python train.py --head_dim=64 --norm_eps=1e-05 --init_std_up=0.0316 --init_std_down=0.0 --lr_head=0.00936 --schedule="wsd" --train_tokens=1053000000 --dataset="wikipedia_en"
Each number is 500 + 50 x the weight over its row's rms, rounded and kept within 0 to 999. Layers, rows and columns count from 0. Numbers have three digits each. The size before them is the row's rms in percent of the matrix's.

# layer 10 MLP down, 384x1024, rms 0.142, rows 314-383, columns 512-575
098:498517515487520470496559424528525491454510481449483560500484523465435491544495527451437474539597475427590533505504592525498526426376505503497492491530466530491552532468427418387501462560529580
103:575541514436500576550529451518535497417503428494431525458494504563608521535552467546510592465497454548505505561374531520568456488518441479495519529491512460457557477481466521494570494442553528
097:530497553454506499616470437464466480484559492481575556407440510509493538434471497543496599501509509522572495584546398480505479526444473555447488491419496457420489421520534447470538526476537469
099:480502547501484505464489455464485469500461429470507517460417488458492495543394447495457565494572496539489480472524444456455435458535444539501507478545511526434458504553497537510486550414534535
094:460456498439561511575490558508517539496459489553488513491441512521540506588382527556475515518481496491497526549513497533515534496489508528468410524517574525513521513516430475466505542415625622
097:521520573413617446489439445387517519578566545452442562471536451470536487521501460438450443575533526451473550498531502599605543477473510526447422487491566469391503559410514504486442557539462600
105:520502598497477512613530460544514507563457465478511574448539531432417469566461417445559459459506571530577588472493546510561497468474406462497418482602478438453454494504470366471498460472503441
101:571492480529428656472524560471536510457400415472528504597408512480525569534509434504492566514368515531491537564563452485578499451470496513485498464465452525501403583516540525527477484565543452
099:532498522403466406419565397489477526473446498572558511486536557410524490450618529533561448458587541483535514419433503519511502558556571461508497497614510492541501605481472526536475523649445548
098:489576572568529452586493564553455433575477587533435445480438535466465531451603489575491470447523585500511495464488532597519563540597465486532530598634512516491466616573455529447480502470453430
097:496485498524459520514442534543538516604428570512541455484506534496455476458463555420530511502465553457572444518526490612554441431487490448485516547609436442453460444489522490474479457558477475
103:562427431458456515477488492455510544568473462494547514515539435503551475420458417474484452451482537537518551559519422531509579485499596470489461459477476609465394578490493560484557524374507433
095:446507384474517524471522458500556410488464488509511509519483634471531561546583515491454397599497411524483452558470499461513531465549431475466534529462473558450546495511466447478518559514473486
100:548457517519484495460539459373463390449481603482548528478443450507443493560550547562579430488493443475442461439445483513424543507467587551559476440484498585599563458569404466509502538411448500
092:490459488557542539559613439472556482520520433471502444507456444496510451506525426493525437576543632485510458481587557555435548486468509522435481451446437535510420415502552439499415512442574463
097:498477517566481456506508509424432470503464534560535482474464499423418502453551441570442429463550519507572453512472528448499522504554572674589551515660529590473564446470475473501522501573484525
091:545459524521413453455486430483510505512500557481470536521474556490618561486562500533562500572442510436637581546481397538599453505522546446465475505459519517496487499509566570478432495471441521
097:569494506529525447536551504462553541564468532465561468467481524481561636551556432437393550490585583562512489443494499506469518496426612538478494395499506539551497556510449436435517488504476494
098:490543547492478539479521553423463480518434476496500449543564481519501475497480518548573488521542429603493431475631538568511495464506496560459501514561455566507505532462477492511520431427489435
097:423405443436535507481401440473530392570509554393509521507511444549486511573553473470468577500466447433432392496518414469637536572463515478428517410539481587482444527568531424563525550518488499
101:500487514498488460550512436543519501449477490593560456519588389509423477427503606490534439483551431461510467489516541538589539535542568489493496436517522486485450595495444562464508510550477508
093:527515444513437516470581565485450511521498545463449583652569506514580457532509544457433432456551542497459484389519493595426477492509498496547474514451543523421407532462527478508570507493555487
098:552507450479540420502482421565453408494518557503392572546502550419554529357473483532461525575401562574650556485522512466494470590496466523493474470434531496542515557518547454440418480584509438
095:501447404444575525489522473509437551547438480412492604526464438499529500438491507513528469482486527485469570581436497490517483560506567520494450450428500535490524436574458458664549561451424613
098:533431523383492463460479447530486455474518481527470470526552577489508490528474469565475464426468563458480481505508537677398576572442506471504526456407523480450610466541435491520524500396463475
104:513425458426497421428592532497550451493526478492436554537473483483556508475534588477523519388528592521510547424489534551476515528495500574438482440489530472519431439451419511517486543459454562
102:492539581422459520518439463392503444559614469492489496590470479515430495496429522549472443525421521558559488567557479551419515470523608485577582518457518488430464465504524471598535485459566542
099:436484482418491540557516583531467387532476468524503527484498504516456519465488538486553535532434449452583553516508570556471440554498573540583519538563433460469480533519523469386543511501647371
093:483506587503564616474476472529529383526528429467474514535441572488698491500584462438471466534503520420455453386507511484478461508547525493580485539508543497531534549502454431451571574509517487
099:581520471423501498503443409545459559586446529515438522513543461403456575538548538452560523600383478520531447488372562481514633450475473515464474486496539571517529471525537559484573401524431492
095:441563436477488563583506463402550543512531406485540523497549531536442451487526491488431486501505579494492513439446463422549527498534441513465439540485502451577501397547433424526506464505503457
097:477593529608513484454550525488495537537513465455532513398470503523422497500519508427447477551488412493592493427469535538490551585461509455541563571545504496532398527547612490505524489474460383
098:583563380494422413439569548514530495546486497534538524587499348526492435551558474435511514532552586401479513514632498478433462471525437510502471495506444525518500497446483525504451547484444492
099:467480438482421464475477485491528417475496519530439607494513574591468497446466526526465473528487471490507463511505498498455535454513501481533538496595457477466391572475450557542553474553506526
106:480458452446411494528462496443494473431458458490432505469536461500542529526509562487444498484406403475471569591472489548464483529493538610542529469453499520498539541547433527457477509413487555
096:626508483551442464588497454426488461545465574486479480477487496473513505570506461473503476478488431550467493525487594486512482584460524570476435515455502516501458439481475617495509553570478514
100:538545443481435524511560442464514533562543462446485549492493459450428485449423552528426444430484541515540555352326528540547464523434494526480543517457409535507589548476460521475495518468429567
096:487463607493482564508430546418489422436406412431530441580573499574440486427457575443519519443505556471487509448406514569492458463512459547604528458594474456553400425435459477561437557529403442
099:435588474504441557488565462566491569433445496442522579497459481536549503429491518543518487528451567513594522489484512547549559478456510414475549487688492533535526444454481548459522585504513531
189:458521530555481525416497442520332533523505525473531541507518538453512492573490472450541553527543450559501604483493508540393516412442465483461481495437504580591493449550554509574541497617446529
096:508517496610512439560542507539535491430465491532485494503591480519580536500468456478530488441525538478481505431474409523544474520522506425397509500560487562598487587458560586509448514401464462
099:571557550502499566597509554467544561505548498532498469396450496464392451494425527467541457553504487431481474493489557495517453532466471582486445504607503563454578586521529482520534471534487453
096:403539503586434534517519524522457493503391448570507516456490470470462501483456559424559561455602430533379564400484513469434490486472486407591506413458545468465511425431471449540509547442457521
099:451522452431528480534500497475541518491564502445430518501471457536544553526496579573474491458434432425456422489504546508404529446541504538478427498433517330437499506482482476526554487494440476
102:578571534485532452345546519508537565546442582438492440596518513501546625488588439571471478511570399447558468404624487576498616502485478509418426464527560498484566527405475525522519552478601512
096:521401469545506445552494484528498499477572483488513417401491461540496422477373524493553528518627530507523511496525498487554525494491498493485477470653487455485472480390493491425448548483470535
100:509460451444511539412508430507517520508646480453478508486458446393466466590522488431488510500518556571539528446491492591490526438479513527541562488591557585483521580442442402442479572523509452
098:536435391582432501483541492517554492456533499501492477511412445406434437479459449454518504396564543450526432446500512460449415452557456484452562610502554462443454461465566577465489565409444395
101:463452535474456453476424464507489528580515591524543516477492494468605540568504472581482468492493427417505457494458499495467535548482542556565445468505457501451490517563559473535559491469509551
105:472494422441634453462498491484486486523450449569439470488440521583463481468531421351391541574512505444479541494486462475465540547482360450425423519507489546485455495487495520508553459432438440
098:515480476493492475589542386542578547551479461464515457506453486505468379480567412466478473368427528579583448470503499553509546449607511568504466588534452519570534568504548541534559546447540495
098:521526517567467537371605550512550589500503513463553454478402519536470556481544537457549476525491510550516455492499544511464490429436483524453522528479464468514507471549487515494566460480466434
098:469520431554416501523491456608493528465469540540401424449552347486563554462557464505570501602520458394578485451392579440577448559439481512459529599489484572553489602573458461529482516503544458
098:426511517430474568555531450513528462568513488459478460495484543615540558526451575511507459445587541520505445521526579492437458536493511540549522569449507518483517600458520501520459402398460514
094:514507534480473508557460512477524579510539408528407466482459478497498592477561471529473523460463554495467481551533473648485470560529490544551494537457493560510339487606521492548521446496503563
104:511455546505464472488501509591467528535522525514504421528393550520473550544487403482531500389506534558561424440500509461516470394403499419413520555463546499554454510491449449551587543518444685
097:527455525452448476454574429606485489449380478529525415511335451518531562543506503544496471526414523540458542543499502505459512562551512480447513508492410437537495513411512474608591517523438566
106:448543455505540435543507477496536448528503481475399491498512527453554530422549540488508546540486527539480532458476502404468478469427482486516607558501499428513567425477498585506484486533532548
099:514603502419448575647553501465522440524538557423412519465441475546523511414537476511500494515516466402452589443564565514524506513517375506457464449513469588518530439486553506483620589569528391
104:514538448519526499509492545492482566518481493457455500581475409542481434456552521561599483522447458513577549438476505532499505582508386464485581366519489410456465550476484536509475542456533550
099:475571566496452530515525533517515541449515537463644411461533445411474531489500484588538481508493549499585560502567513551473576432486491491444459597486459553495556495496501605502516450515485555
096:435588478525462485547468484528504583557477402449449424441527535457391495525538483480539473456517535464457444548490504515480450493492528430542438524460467530447463488448553445482488530560534457
106:433528571472490580629524424541502521562501463375459528555617528495515556496551439434480465597551445503518516531449466452509596466420525393390480461487530433523537435518422536519519542402474496
098:521470444453478542548485487505507418568509422507437544553448548464541528469500471495539530484491566540557495547439497479451532460550528576433440484521511512533543544518560573581525542407490453
104:474559481508489539579439390469486551444516488461540410471549435445493495568425608488473517553565520468424454559458422402447531483512539526504584436595624442501519497474519507476478515401519453
102:503539521539505446499582545491496532481506460484470578505594439580515524460481477451530409470475473504475527553469457557439409572537347511471593447504480489432514429471472551516424469427450505
098:543539505487484537497473468580497526522451539510624459482476444458565481509529552523453541458468526530577470522476475490457532551521562440564525503393528409463476452442534560421434532446577499
101:427510509456582376565474513639508452411448387527385501505474473546465532494547429488503413485434462476501537540496464594477449473525505513521485413518581494501415533521543465514576480517475477
099:577404470347404516616487510421475538448483563428438503378572472537502534497501476463523490478370618546537557429494468427485489496533478510498464515438484404532510461454503455553532500509548499
099:499470457457579423500467489517504535546517497411480502585534490589559491441466536525524575537409509513544571411497432422586511443508494482439499514602449419497508488511539547543565352504507509